From a checkpoint of a small transformer trained on Wikipedia.
Size: 11 layers, width 128, 6 heads of 32, MLP 512 tanh GELU.
Architecture: LayerNorm before each block, tied embeddings.
Training: a variant of SOAP for these matrices, 149M tokens, 4532 steps.
Each number is 500 + 50 x the weight over its row's rms, rounded and kept within 0 to 999. Layers, rows and columns count from 0. Numbers have three digits each. The size before them is the row's rms in percent of the matrix's.

# up: layer 4 MLP up, 512x128, rms 0.228, rows 291-390, columns 64-127
# down: layer 4 MLP down (transposed), 512x128, rms 0.226, rows 291-390, columns 64-127
up291 103:512502426540455487524525492352526442436482483615522543480438500497554500447532487450490554429452597450524508443514499438475518482496477480543523542460543583544476543512443491421428451511436445
down291 105:445483506597506547526495533588514416538593461530513478422489495589460608539521511460484401575477541522536440526513412534531474527464485413602541490431543440513497435448543509474509561460542458
up292 095:495475420494515471481548504501481450482519450442527558412508479557530482494442486506456429572518486504614552430458478482466447471525610500554505569509542435478547580662476492352622476541414505
down292 092:601473550460546479562464480542572568410461512538543474473448515545539463498470504560501499439545424517536525540449554503457493567544431524507429466547413591472519468624500499547468597473481466
up293 090:456505485492562522427441533466463506431442416503403491538527512511504540531460535458478501601459499481546632567583459615420498479482558473566512577462508597452435515512475565468453538552577500
down293 093:470548523532436458503476443602470431475467478542530467476476504517472529502474472533467529524527549471554506613420569468488422496437432512503520413506468540540550475447469474490448487411488509
up294 090:478517547554447489482534446503561516490486478410476504626667549506513469522372540517521445469450529513541449526495525471519455577500566630510600431495416524417441515507497543441470453434543557
down294 086:488441482549497512433485503527461481489517537467535500470494541524466465566612490427542495477539487563372566502539489456495531524500399409470555536498556496551515518473526517581315476517544492
up295 095:579532563451470409545463460539561398504432519582495518576495545607465410485458453475487526485537501477525521443447394573494525449478433432486462445567479516437534500584519553491458571542476542
down295 105:428496510479518558450427507439468408589511544490559506540432496520501462580514519461425502441593492544539458523477473400485530498504489527634539475425543523570501470561494377520594526444425513
up296 096:508483474503443460414540489482653467471459484456541425403562503497525468437522476510505543543487539487463429498607567492545382554469516553585526490526458485526527487514524481442493575492462460
down296 096:543570481470512451603514479489522477588481556573368521549445492480478489429542515599443518383516473526572492527492527545387420420504490488566435523586455493473472454503435488521543452518444439
up297 112:549430460478457529509526515365410505543491562582468441548532494505542485557605539406491510541454539448442459525419441546463446588507432548506511519488550580476470604502491578519370447522500424
down297 093:413486509513513460556435410575532550387527432578477551516497412460496430457502508526455515576564504529533536568553480580447471505522465481503562482512544470499490511446496423439522498520516528
up298 101:469561494516542546463444502559596471510522500483517508569517574508555523455473482560473536518537540516489473450448459577552509526537504538417573471470489463440498497529465555484513500530483473
down298 096:365471562512508570537541448516493592552465506402500486478490546578481573523464570539498506440580557515509475524580527518495559523475530560381553495404555553502507516439586483455529492503522509
up299 104:458496469487430449460616510470588509450487479427533519541509551554526493397517441536642549569503484467523573436493476529463464589607522461585553592546546500511563490443530479564513503494481478
down299 104:558494411443482481445510565478561477509556523547493532456494392520531533521538509474409487419514576431520433492504474498437552421501507457384513433514534444434411424479527549612448551517457496
up300 120:378448568389510408448584554580569474493549570548433588550481500419479530453498508452507558575470457523620496480451394469542472432447527579534479552496451544533509508472428524553534492476525467
down300 110:509517434510501454571583441553596478369591513419613550550486517463527534497444468524464459538541491522558546506395587466531527471520524510568513455467495526453466472486555432510517418484633536
up301 095:462495544493535508476430538501504567593516563449500525392485413463400537528466477506549536479481479509542543459470456549451524492579462532510584464526572571416606521446541465386541486544491478
down301 097:410586458442472403471698474521471423480495462508510437563505496486480551496594534492550504545501455520490548458482459533477472490458463502488523540515446463535446629500503512531525583416465504
up302 123:493468441448547515460443562465490484575532479524486467445550467500531543402447455536457519509651546426448470541584607494547479545459563598546529426421530411578507519514439478517521619595626476
down302 117:440520602493544563453550575442443529478394537561608480460526518557447541425607500582478545583468513577437531556458543432467502518473556429569502512441414423573433535429438489508517566459496454
up303 093:517441515506542412476541450491443522433526479522399470569487401591482447511540534463487508563462529470491540437539503516549538539582478403504451512569449454440550501543504532513483527507550555
down303 105:540469399474557446505569496537470524552476470537487475531431506546474519488496409526487496594488636515507478483413565505479502486563562496533513469453576451572615528519549476474522433607544574
up304 106:488525573571528512513560514443465490528477525477474586514447512504479518466545481509437566478464604412480558379487489407471618537482489523421556491526528555434460464451469465512508497581569452
down304 094:500489476363521462540547407474454547469458357462438502487521504483457416427522418576590507509445485487607435479460431530474536480545536465506481470545476554468502557524534478501544509495530510
up305 103:533509561508484564523499495453463480496486514499513481594573604479581542463514528553495500538505495526478494541470636512508537498411525488558415569538549508516422483474445569525421480521461431
down305 096:526529487472413481622542586486542487492433590578582529436486481510433450560538471405486472562507414442533510536549495421486502497384491492519552512558439515575549481545550568546459539448383513
up306 095:446540461421480509627502523560518437466506454498484594486460459512456606441457590482498624526475593540494561551399477482528465413459568618592504551550470543472440529437436580488508455436573533
down306 097:395520470457607493565498556528491592409546429533554514474383478446500548504519468536519519524572485500489428478421492480558498524514430436511468521473448516483456520502545498497485513420440551
up307 105:505445494494526513512551434480544454547606515478490500455512558430584643433554550490500481558492469481530538493579447481441400443505503462495420530537512533486473455589568380468460489509557483
down307 103:510573454447531471486416471570545474519462557469462520471557409476564573586613492511498660551468508457527508494521503547516610411532557446440571371536542484519396506549430485457500464509442525
up308 091:493553506502480463464417404428513459543454574504526356551553476561562525509549560446514584419516504414548594478551460488484576535555402513432537447532461539476447513537476438409404505491516515
down308 098:461453530567525528515491452485545500502497482492586416442511451514473431496516549555594521480446583434479480466440423488529373538528549493540532480491462443484516531573436465500451476460421506
up309 093:508510486486587484539512531483541484454442539526503472557613417480549396451532385451519543572483513356510522653569503559458530475504453512415456504496512495390486534460361467575544447437526464
down309 102:484471391575537459515562432414551415535449513458522495414460466368525526455545438493537534558568501481496496548489613511485448408504514542432487586487555471563479521485504448554462410514492562
up310 098:542523477550509510450549514431553475380468629525475519519473414514645582525443585522561502546565624511435529545491493529527555474430548487480392454498561477471515567450529416481546450558470404
down310 091:388477528518572407512426539632448531480561387510468580530373487509436465511495524568438475507509528517531522517514529493480505516511517462519518550463470501524551431408498392582551571483546496
up311 093:442386481499429458474464591519501461406412488559591435439543534481468440512465470478520528527544458450514543445559521501468577476521526536530535539563514546544475504578494507488569574469469458
down311 084:524448429529512461558490433517441539524645527508451554426463466445507424394522556578521568563516506521511499543570540466585442534433502435479641533435514490483395483425522524494466600469478530
up312 099:529394517561568578467570484472562473604526487446453568453501421462539551499583510533431512577555535463506517518532492553493521481608501477477456514407466457469499584584467546555474478441568470
down312 100:446548462502425524553504518504573528536506480479612550552544494479557410496471397460533579415451459568547448561516482500527500523543535484476534597581515541439510541526511496583612554496476509
up313 099:421395461497492518444438450444518562520488532428501598475512508508463589400481450577490483540565493513491527572421549466444582433483491469408475515512540464508545424547580562451480480540529478
down313 091:556542489433443510535555403444506592487457470459406407461492540547530449530522617554457478530458533457557522514559498437520525543395478451550520483519492504463508559401511470568483505444500526
up314 110:480579461514579552520529458399466445435458521480396407508523485527532493445386520505496604570471510459586436451480479492387466493532541419510457509493498564540567490494558480476481541433478509
down314 093:459527503459421501473403465521452429497486559503535473580554487402543571478507524550519500455462531504495572402514511476532494506508467444518526459545480462515543460558451539490460465518513502
up315 094:527487508450454485476451438486466505513502551486541541531471515480401439493415439563427563474500460470572469476529506608451540547442494494602400504504478504496512442482625491476434534493571453
down315 098:462550445509506567548497515546529537504567446526432541522540480412517499502579580462458588432519550566469504468519544494508518387547407435458598499497475471601427516519541476629552393491479543
up316 103:456534542441550571489608535525483581385517551588456577498560497447532492530511535517485458482495501511423405462586530542532434441457523563557645451463511501512495557551434506409486538439536548
down316 089:510447518492538379400457471483541448403422535434530469485508442568491516537480457464547559465417520531547500533546445556542564508570546536422422527445506465505511410568518520578432501475473517
up317 085:489540471506396534527569606523486433426542512520423490456547521449523497525492536480522516506573434471486475559512424477581468436478501458464463462567447508555484509423577432468573549515497454
down317 091:511528501488526566547480442538525594540500474560534447476510491561455652480621505542408487461566541548546575452450457474486507430507515552481569509510526597504606498509502513449498551378513446
up318 094:479453499491500412503468494468503468515452501556514526436523510555613509483495494560517462457560569461520459498596535527470477634466469573466408491550445481558414555491463478505451480508550434
down318 108:437547406501412534515470486456612460430498532523558505547525476559438513447438471453460505583406462468434523541509546482473527477465413541573523518498606450581481504499397523562445601452467407
up319 096:436526550455570495445480565459489415484497490542441553438511504552473465533433439449544469481506510509479526571477506547480494476487503445459473436556593472526427542504454539486495597573487503
down319 089:538514501483395491536435517623559559547336417504553505540533463460546536399553516553447515476511530530414589488505650495496458598510447545433489456445378490505558519505507497465499512560493508
up320 107:494559460461501508453425461505471531635470535430478490421532555574573492381395618528622560559547490471550483502477485519502530544535522536502539480548458586470462512546508482456512563500502525
down320 101:482450464489479435520452570486452408459422513565472421459540576490624407465438458514470509524430608459463596457531450473494535499531409500580468508606448529456460451545448445530492520521560454
up321 092:497464480483505499500484556516487400536516511557457472458508517497548522522636515510564414536475529436427580572559490472462564476580588412520478480417378542465536484529535495459473419410539487
down321 098:602500458465500541570442552546501505425527463456556508510537522432506465450554460542535524547523455498573388590433485489454544523594498504475466471519528475488557487556592554464438477584422508
up322 096:592477487466455596422561534539455523525511422522522413520541434521474549579539475506525556459497543583529512469478504547452498510499533419519522463356595540400467604552518505525553488463477390
down322 092:488534470511447493622505490398474547558523455467463460535469539503453527496460494528508490523555490548393489393552445467488545388526429502474489508556549494594494530527443556553470448577502500
up323 096:425521412548466477478497472459449531566591479448450525500458488536526559548533469509537568531445484481531498502489543611551491500504420527453403491441539481487361458544488577464502544590433551
down323 106:481498499501568391562475507523549475473421466513584530447522480512561480489557475384459544446479564421482477511473577462464500489514386583518531488500470490499538497479595525582626553459415541
up324 108:527473486468436522445474446581515509480567462480499580501491493454489535441468467527534490506478506562435491469649495544525446501525491464495539451521472441508559418535555513380474377470546581
down324 112:499452422467506440521478493546516498419445554484580472469581512551493544455578450472432483617473475497505498468477525477446433540542455478452529416546463445541460595506457493485510564635511536
up325 102:477488488511527512441454469396443494480514464583410503515501529539474533452505471476564426452487541548471457472480492609533469529542420483490490576527493482518463647571522618520449439498527500
down325 104:481498477406528575493602463555421486519557419398397508517561540588544510561538521470525522441501514532451472473510476424476508513506600493575573500455500568488415482487549575444481459424483481
up326 106:569512551525456520489555393514516429445550456472419487549452466494534517456514528502555508504462526546525535557437422513443554485490458542521598535494599479568505556534505518517468545586478477
down326 101:466479580495408463509496637562463388455444443519555433446519553464436501538507447468516468451470514513521589529413522436456470468597605498381519605472550544489447459464573501581535483553513536
up327 100:548400437455552565485612455484513494529505469468548553583401567535509554487496541516404477472501419409490508435591523528446461517556581462509554501452479506468586522513445505474463467473523390
down327 113:518450470458459478548491470545543421517487470468421498581552590521452450518456538533492513533395554491410433555484553432517570512534457484503522533481456473441487474523460497409589609581629424
up328 101:518475448467504502569521602570590508435529422546549488488544490532470456498552470419506502493583502511434448597439436567494493596482526450459451452422501492454438485664401498438522460556497484
down328 111:500556458446504484476497536528586547511517484442484600535404543535461439586449430490381395545492566499491523533522508617562527427546538539433457518444535510512450563517500546518518509556445424
up329 102:580563378445559504527540484489576462493417536484471525428541476500596530443471512582442519494481599430502495420496480522476556552523534491472619532521506498481493542481546463484442507563541514
down329 101:532507455406515414541473444483534552516448462462607489553494463463486491461495488447501394556575405489462542564539490422562510534373490526478552492448437384539582456446498481446485471631480521
up330 088:540425461520505426528482556498536452506535452442479467524566501488507449507518478452537478499521555542456520457493489546443497578582468557413463583432577466561397481486558417476564501464403460
down330 088:525518509476523647473528563501467496488503538450515473534553524523519489507573478567512424516503524478584679510487521495528497435517466492505496513588580509517452492501444564498558477473486452
up331 114:523557576343409496596517514518537456540581476445617573449470548541428450522468446501532516492431493535491584458527487451450485544512455470501539517472481499513456394516471604507537428528540519
down331 124:508507520468470444525540545468525561481529528484530441533522446515369451551493485477549412440461423538445501480610497535532488634485474619538540517493432492482549443515408525552563468396498482
up332 104:444401535433468516538469436478607552477478486578524471459469464465481588513444438483534551418579517588516521588446544510492461601496451524478466524533506461391503512552475550510501548449463437
down332 102:474526525495469553558516569467457483461513526489383472506475526503472483490451492477499411477429516488492560469520489487468521372509522479496500487577485446622548546468477498577438476637554574
up333 105:386424445475497551446540528581479464486463504542502507504438538493472473578455503540473519468537405455448496530514518553521514606502514554510606563493530569508504464476640489495553506493504482
down333 094:588605403489540603501481424508489533481471537515496562503524479463448530494586525472535476514529569522444462434452481436482509538536456613560526506517434527463484546518386517525519406530479532
up334 098:500446436440512560491479542567548493467515415448513525557507531568513506508449543520459478551426470491489496569572476541538439636453513507483529495538502496540461543559463573557456480419575497
down334 102:483533537503535421516464482542512535495476462506463496505500447534479487499518460515503516520554404520531488424506569338470476394516526431448558520658452589493516509520477533458431513498414593
up335 105:431463667468494563531473484528468499595500558479483429513419571521599447470540486534469523474464613429572530481488565459358548515512528499507402554524480520493437466480568443425534519501492436
down335 104:605460513536557546469524559549512529522543431418483485513566502455468547479548585493429464441553579505479467481488512545454509533487490564506469384474456485434455482682540566517511576532532547
up336 105:541424513482491497547592490566515507535528526448485479460372491479502581481426428495509491509552494503514504528543463472420558403460566551428495532527501550525502479538349531511523470434543505
down336 099:472523536573468524502520518477522601558493508536533546585554455487532487529575486435495447483515496513428482501529494499554585449559502524617508494421477482516509450450470436516460546436522431
up337 098:510553436478549405486492463438456419486559505506489511550484537541478495435436489528537437605417454438612469478464509577417499521561435504523584450514479443486532544531570535439374444467507437
down337 104:492446489495477590503552421520516517576536560489506490455540535487506523552589499580465571536577566497584500541478490529457458443531551485503636402451443484488513514397549456497496414591510533
up338 087:515425535501569582542539469534462495481470343486567446496591560490428463447444506545471429529533587518494379494525523529544491517442568463468444511542557440525499512487576516483449408532525546
down338 089:523538485523433406443527627426528487450466485525555496567542578506527556498447433452517496525424403546550542372531554454470452433429520543432412506527465543534473505445489557475473551436558501
up339 085:436516459409419544517523444438526486491420467457574528522515496522508562388442485512539487550494437547497462549478532478522506523524436469489602451539603428493376554491509485464518498561453424
down339 093:510497443562549626527473541480386603554489385522488490563490378531511468544509601534496562461518448498435510522366517549430557455560489558467502519460524496462498374456466508563615493497499559
up340 086:416490501449530451472463389477467450512575504519495543456515539549463603529492523446449487528507447535570504577517460522429672423511489463413496454426458516496542481535482433441433445530521550
down340 098:543558457567507535443505485535499460649474543516562493544528464488425413531573487466549411506661493598524474540466514402503506442488460472486454499476464486526504482509486427440559506598509483
up341 093:509414484486524444456482458510443564504546467433472554471507440520465494418563473519406588574505434438550496512586527522482495440520505494470580520463589522551511438572511530501556576424452547
down341 093:404489492522480455476532461576530537494473450453487472547522508480533479549520583587393512521446501507377532473478582473482450503395433564577541541440469462517556468512491519479605568564507514
up342 104:488474445523534485437476587466565379489547530447520549480560501503598469506527487520436492451498537449545647436475447507464523469468514529530444577451441584558575444450544467512445559458560528
down342 097:478498470500365441559484572452438530525452384484511495531457523556428393438451411569448530519553585487520490557550519528460516509516389487487497447450440546511504576479551480511522572513531570
up343 101:527447432444469454521515495502470467499453536391547524472509508521468537460521523604350492528519586393572514521476478441499518508485573473480543538466513542534591479511507503561444420554475355
down343 102:474377463552464452475490499479538515487511474487429438492542425473540522478362517476508500536486467502468434464500522489456579539440462526475458568516552506434538474475525522499585481577449594
up344 097:536575496467437610532489602450454504560530464504509438481424420451483494498546540532537556535427427527525445450558458500507422441466452598427522549424483591488483471487419494445552477498589500
down344 100:582444526481488476513519485523523421523409548590518452535494547485494421406505480450453468523436476621483566422497536416526528553540489541441495480512530530487556536490435449488477442423480434
up345 114:511475583462604448590591556525535409586473556433550524495428433433491538446499490492517518505504462487534566447463511508447516448491557490520541580441508515502503511486484369500477487497496423
down345 115:466437454561566470444495498509496488445544511417522577490479457427434435545440599459446540457522474596478572537523484513472497518555419511463465567493496491473468469538464453486519459532547506
up346 101:551447443448413508518498559508483535560504424561459556494488522522619508472395572507522560542483490388446523480526456518482337454458531595485494502516498500548465581527470537489510455427440491
down346 108:470480520532519491460529455442552526566514384464523458546627475375457468512567527457548528488551533554539498495517397482485498505506455459549484560461491546485584485514487564505528470674544485
up347 098:522531561433456512455575500572496428533534516552436464540518453516552515469519540528372494496579452498479512501443362535453449455564497391485461443545473456461487517487614551518459437456518553
down347 092:469428477501481547504479546443489596413489539529615457484445589473462384507432511528448456500500541484475476520542560478551519482470500458538561526444502538561545497616531448543515540517450548
up348 101:524474625477541487481542446586441504498545433481444509497497411460551438433497542441386517538410497644548523559515513511483559455477591454458511497510497522485461545487398499510471476560520475
down348 104:562533514509486476511509516432469503456562431592484488526438515543571527520559531626536517418553486502498495430509564484489342534408477486481516558485514545531502547486423542421485492461609426
up349 086:534452484496453519523493479586507501467483514437549537533479414493539508548519559496509628503492466477605503435482442531554490571529400443503485534427369520478465503516419465501542520552500507
down349 086:362493514551481480444528462413487422513488523536593497502501519467467487453468468508472383535437472529483486481492613447530441507456593542462511478453498433531534428458505578470482448475508446
up350 086:503416551538481462471367465538420523475480489560504494465527546559413448440366412542429571530475501503568450515559545543472474516532439516412407462469586457446537549416568530472521562496518434
down350 087:481480416443505507465580489505553489492535547430506470592577461400497464444479514556519527528453478488476482381436500470491519430507523541505538513466458489558547445596418477539596471514509534
up351 109:457478548460452501478554493549541451558466434494659529461527540617483557500486502510520469429500497666557501586416470510422514466550461474507499453450478533441435601492561495540449531438465533
down351 102:420488514552613559498596469485507437496535504580512494404545516495481520537484473619506538434468395562475446489504470461446458496436487543435437511460475537590427433578466493607464572482596619
up352 094:494481536438473529485539447512544519453491486506585483528415508509441470507521531541457437487486533509448433443436572516397391521516534495487462464585449474592494488489473446420634461586467476
down352 089:625513578486437464591511568544476518439505481468503556484504478603545457483546475584446493513497443595449446531507448511545481559438499495525485520401457515424537483490571513550414493535458544
up353 098:547538480513626515413493506482564471516424511566467489516443479475477469432552471562614519577581431566476525492573475493507490448482500621452462550575493425581475541476456551514404408452485364
down353 097:496499453476455445453390521512475430414522488524569459526400496623532547483490579464478502492420503460503513406490488552475525475442408469499490519517515572515493544404543575476520488438465553
up354 112:534459558517471458460492499482513529480430463434520590479450406514467468443435504473622506506534498523501524553446419459571480433559509568518612426582497499503457599524517620555464538490424581
down354 116:497333465481505420495543426584466539500555551508306467470482414550492526508417592448495476546581531503519503599489502489561554560434456498593549515430518548498516492424501503541560398469470486
up355 109:527527503507445448417424470561613482420482411543519484415520452520548482477435487520438511602532515427588578534475505415443545584435522474482441619529485515461508532514469414515538472440497488
down355 107:497484506588506459487482498488512391470479465507435450490485481494559546488442423479517536504480563493477487666497440438552528462480440522440558437552354527514473528542526375522472416442517482
up356 106:550506629472498457575483529429482496508566574516540521561483518573436469426521451481491492474514423574525531519495497476485517520560466449491466588388462579422453567446515586606552389538493507
down356 099:595541484435426454523504519488485445360575528496429441430533563489528514579607487472562473463501472553540561485456513491520409446526521552517542492469574486466579498470545484503529422506470519
up357 101:553569521442410469479486480586514485437537420577542487491585444550475477483451495410513556503478461504523457444552505445467450511473430532376493509486432456486474488555503517535467559473572457
down357 100:440511416484491511433585501542421597499490502548560448510476598481510498444431462619455496478520492560497494491516527482487569461492569656409470445574444518438551443568429524446481454528429421
up358 096:565548462573397540533426401514530552545566466453460474493527526419593489533480533486408534567560624528485424595483442472478511505515487537471496514362564508498453493521489523575493549525475472
down358 097:395453549478510454436644436509475532466494531511487449566513466445471451510540484551513517555462503521446609464470496405571538590368462400607490536532456458517437425462483523644529459492523519
up359 104:485630540476412480436526512459438558563455491490416463422538555457518410439520506618568531497448492595446492561532458501472493526520485417485441531550528607437578543463550460415511566464583491
down359 099:528426578562503424484409468518544461549455436563473549504508604512449451547474462372545525503440468504482416497527330551440474592507476489489541497565465504540511501471484491391488589539500486
up360 106:430519568547476502460407483460569532470570583477573516531614510531487535544471452493511603584531488550450475483499538560481498507504428448404507511506505436461510532453539413488459513442665579
down360 100:517519535569527561458434492576428470598544509395561501492385579466521645447542505559530542449471525482490510509489398510529522480475509440543502524495509481515545422532569394468548496578473451
up361 097:462520508489496576478535424447528475497500568517463479608566462518559541484532523557455516466563559492433560474536468564593452539472565489530487515488450513543550572391552459447387455496549512
down361 085:500509536498560486522526516489392485420489460453512500484480526480424503508542481463462550494552476502552432532575437464513531463542410467444531460485438436457453471577478675539490581498383540
up362 100:528491497412548545554452518460517435508557537576488458506460459491549470473438514540417453474480530546483464435430460410471433486566514635575517494622492453495530470471421556471529521481504469
down362 109:460488464514532513540478478584507430532435508469606490438553533516500502522548525464393522506503510466451572501460567463517452413395557568462494487467550448555548466535427524450495566557582470
up363 109:500393439474476494447404508558483476372578576525541443517463550484516582474514499450493535592441483456566448442539553473526535448571494467462499482424475507449513541520531506549450411479573604
down363 117:468582602599534532553503521437463533455465583478439470497487426543419517466509455488490534492572468537462488522535578527556577525524580548529471510508511504501470463541475421589456609543535516
up364 092:641441539501457543516466520508459623501461469534504540436539537541470472510541436570486415515522494519537602507606444481479532513502479619504504462432537517605441571538494527463464524435560517
down364 093:376582471534446459582436544575442520434439559405439510537488489537508529604475439463447508497381393574527544474541581427557503561426504523496461474526481521479613459442502464483441510433477479
up365 106:552440503517402494432510412486553489410447506502423563538512566514519581419556414500492462452557522488418480401584462529390500640483448574530567504535501517502488506497518540452499553522615468
down365 110:467458517456435413526567519413481529478497525584472534554563537469613515394574534461486487486604406475538491461462543578497532541534491512486382375494529499449492529395439533533523529533457504
up366 095:488505444501547531559478517495433458571384473518515536585511534457519388482472547431513494436449589535528501543562497496475480482463555557522544399523447577482507547510525473515506462500521452
down366 092:510490497466551485464474558481460518522466450490466521538505597445497671481543527489555545546423549452520509465378556561485453569448482495497509481517562467430499448525566439527523545552412561
up367 089:530498458456485521468564494459482501448434561489452500481509483550518384552471484493398515485545490582531499531483497487494495543503501484561508483475594474514388489507487535533426488531650473
down367 085:443381533542469526484514546583491604511517476514554441567500524455499574511485538429458552534497526520461530497397435466530419513542521561447454534407574537531461477542497479619455441434477469
up368 114:459490449459561481559494481466513453505543511516480579451440500477580517499516493457496548578575591514519454622446488485421578449543485389481463537521559454512502394427503468529482408481467526
down368 095:456437393495522621562497530541473439486583558537520452403516434361394535619559547463480561508513540488486510562585578461500451524486484486513490396493499457493500520473559525450492489485531519
up369 094:522516517481455410360470497497500483584598540530619510511443491551439473463450555558463552446541511420491566482576478463418550555566478427488501528447522437529570444570536520473515412513592516
down369 092:491488475466568504470427519529454495601517503497472464477596567587548487522576526442499462502423462515529496471501482511443454490527512486502601625448556478534497591422526531509547492466508459
up370 104:418550558402572493554574477493476511453523551514537490546523474491548513416520376397469514483532501513528517548563434553497471479602545500575453489461532428490493497352493531475501528548555407
down370 096:551593487445512456637517491484585549437513431475398463577462480508445417516536402463540561469486477404471511530570472475596490497431563414393457498533500576469509474503521540459466485606511552
up371 102:431515557484519476449499522507389494558494515444479519445488535567520532411447448488461594503554542556495477462547522456445464510443541501490509539611473534426529505502443566463545572538494466
down371 099:616523561524486515543460490536527557565446579545414499516504576591533472524607558540567469514485561471530519534529508533518592519506511520540546393523474581555544485491397573566428485504535477
up372 093:502529485478480486568488592481457401489396448457480540517558433498493536488461447615457540454572525410508601488445521552431459561472504616523526509451535557478504447557512529533478539561562492
down372 091:533562545549618491483500552451543528537449507512500537495412497514431485457498450475436553490554518490466530532537481533571451526451440514469496424479495433518467452533506500460536601482477521
up373 116:451509534541509575517541482489455431541508512457543555509496507444540583578442516534526565444459564490534536550503465556479526547438471481454437488486638486473430482455543480475505493540500517
down373 096:489519599497467447510423511529527548510459473644507588483456615510545538493477475483522497526507543558535517522515473446521436567482490447465568484473492491494552421509525497539474607391490489
up374 090:524543454471462485411557450627481500533488438423466477540400528494539492529535530525586472425556457507472526482392496464488549535487524437520510441541537554522566518523473473478543508540483393
down374 096:507499518521552492511537438420435538564431452507493500469491444449494586430495472534513405495513585584564645541451515510492493497506511477545519463439398508534553581523525528461484477432511564
up375 109:454565493480446444451569492444439530503529524563457572386424540447517557519494416475472543430509450469470408443393445472445542549559574478434599493540496547500501411530564467461458543441496516
down375 102:454552632458429451493489494522522408572549503477442606556521523502514552458461527513503624472493456443470528514449466544516557553426504485390491467577470505441505485546651510486552546501426474
up376 088:500477556467521571436446464517558546422505573428466562548502501403597487442534512492461448469465533462501557494512554480532570501608470554414523491640485361525519530534434524441426532548501487
down376 085:474574518480549412561583529558473442491549504501468508565583540509470480512467462543424445382440398620577494578526581483499468440437557441560547481444419480468547463464591463452493485594552416
up377 095:429611549498571527600524536508447462557535453475532519535421505399535491491502445442477548588496479497504518573467507545456494519460556574595506437464504495530539545429514491579484414534479454
down377 098:540451423539438488519483528529484439576504463479549510542445446526468466558508517478454546541465520498498501427541506498451500504615500441509448479505535519550555557570506439495508484540514487
up378 114:518488473459568514529431519494460510447516516422485506513589499506570555457445446478521543520587469538573483481464410520479508474481487550505542547555650438506557420498535500365593547474539526
down378 109:467495487506389406600578483531525467468450488544473529456593509529502593527439477538540573606528359485547489483428526508453548434486460419503512475453483566580530612503529514565482537491492498
up379 098:486516495503421448520399449503541458455447480353476484555531497527486469541494526400480569433522528447438419637469579505394542520557503556524482499547487525491452483558440517483533467534500533
down379 100:452415462585567540487472506454499424452534602518484475501506506515522475439461467351471507597511454541493561471489540532572537407529557456471450440534486452451457482506465557495521482471535455
up380 096:371441544441467469535537508489544470567435536550508540549456430520479520540521551493362520520585484518508388400485482416444522526520395542526510509525543577455450554660496509512563536485524500
down380 108:489420459486487486537504517563561487582486537571431568542544642417464443528435530430353441524475538437469546577576506478524502501473477480511506470479487499532516535451442553476535477535517433
up381 101:543514424464548510502478501442527520506562566514512428563570498506564473461488527500475577520459572416440559461507545531543470540537531492436506481501552550461532568434528478425445540486533445
down381 107:476560458571513552475610524407497556428497467481478435476579561457559534539457454533494521466549526428408521511515503378430602471462391506480578497493400543521484536505511490545446471549438508
up382 103:553467528529539590444470524448468484482459534435591504461460514494531436451516533510583412559402482426487464377521426449447525487510522563464521568459420546519526575551512560480512531470541506
down382 111:476401436503540495528527499554451479445485518511538514482545524528461573523465460522470463551522504441364412452428506535496399448508586503502456442504497586551611467535467520582501573533482610
up383 113:436391595492553492515555482527498481466517513528503573503476494466465546507476575505516561504503520549531540537462542469435453439471483554395553495502579469497479493540569410501437403546542489
down383 116:526548535517479525480516510505456542607454555621565465538506600422494381488491470538488519414471533536487579473429447489516586450529556480464478472487484596442495490557417611543499474455430542
up384 100:544481533502409494573491467423539513469486413425427520551470548458571553430510508469564460506476565473553484552473451479459505507565501506508577434525576368511427504473460540511517535434564504
down384 102:506377492541615463452484404474457578474479480512470545523454440493432564510564528408540545488602457543470426607541595536554529484491447463550497495446557475484561420479564461518581449493537524
up385 111:475497541527460557551447422477470501515524483566594596452523413478622470518411515514407571521616497416466544532467528478489495546489527467573474575539442485523494533600436455511510575491535475
down385 106:471479534537517471489561551524564525424587524548485494502426590555564485448512431511473496519463567557535490543560566494534435531488536581406524456466524522424499526498474508462455535468570536
up386 092:554492456406521519507484413571437528509463488594484594500474539485565415513591548539555443509457524495391553381516384517465504488542562519476533472635497497488495430493583501465581574445466489
down386 105:501512525450452542433441530472540471466448434460575489610520577453503554452518483545538532477508578501496510476499553502475557466533541551572484511449538414511435402397459477544481406495497459
up387 121:465511582453473513433576556433364544567563466568483485387481519424599486458486574531512582506493462510473579490571425419549527379428467488471597504579560547446380526455521508489483498489473438
down387 099:528427552420487501409469515601469507558531505517480506543450540536516490563516509584550534509439534543456441492465582556416493550392595473496460555542425505445464597479593504544476458580468486
up388 099:517629570457511486459516453509573485483556436523436553573442415482554503514429490498500523451499482542410465493397535471446503505488512551458492538580546546522430546440595461472488445392531473
down388 104:529553380449580502486555421505436496536510569500479490421414405516524524574495516553475537547476482490426391591534458452417545484417482555468516543467456471590438456525457553485507510422538548
up389 099:570506495536475475500503511510413459499575523535609615531510377492560393501583535545553521515465541518498539553479533473484517430493505494452410554488455571516492489579589497488369569418470432
down389 101:470509491480518393504500429474489491505505485517469493482462473576505419400434511544490520454483543531527456504542630662507500475510531530533559393440457346497507514475580533422492443512575467
up390 105:566486449557533443484402553411504570448519510496505443486534404432470517384520461474451535439537534445582506447530507556452482370489456524456509471506518509472543440454475469440479465431437509
down390 112:524444395489454463502537594556467496618507565591492533452465515540460551551458590504567516492491429451417500446527570533473412610521518486516436460534472459457613493483466463584375559522590439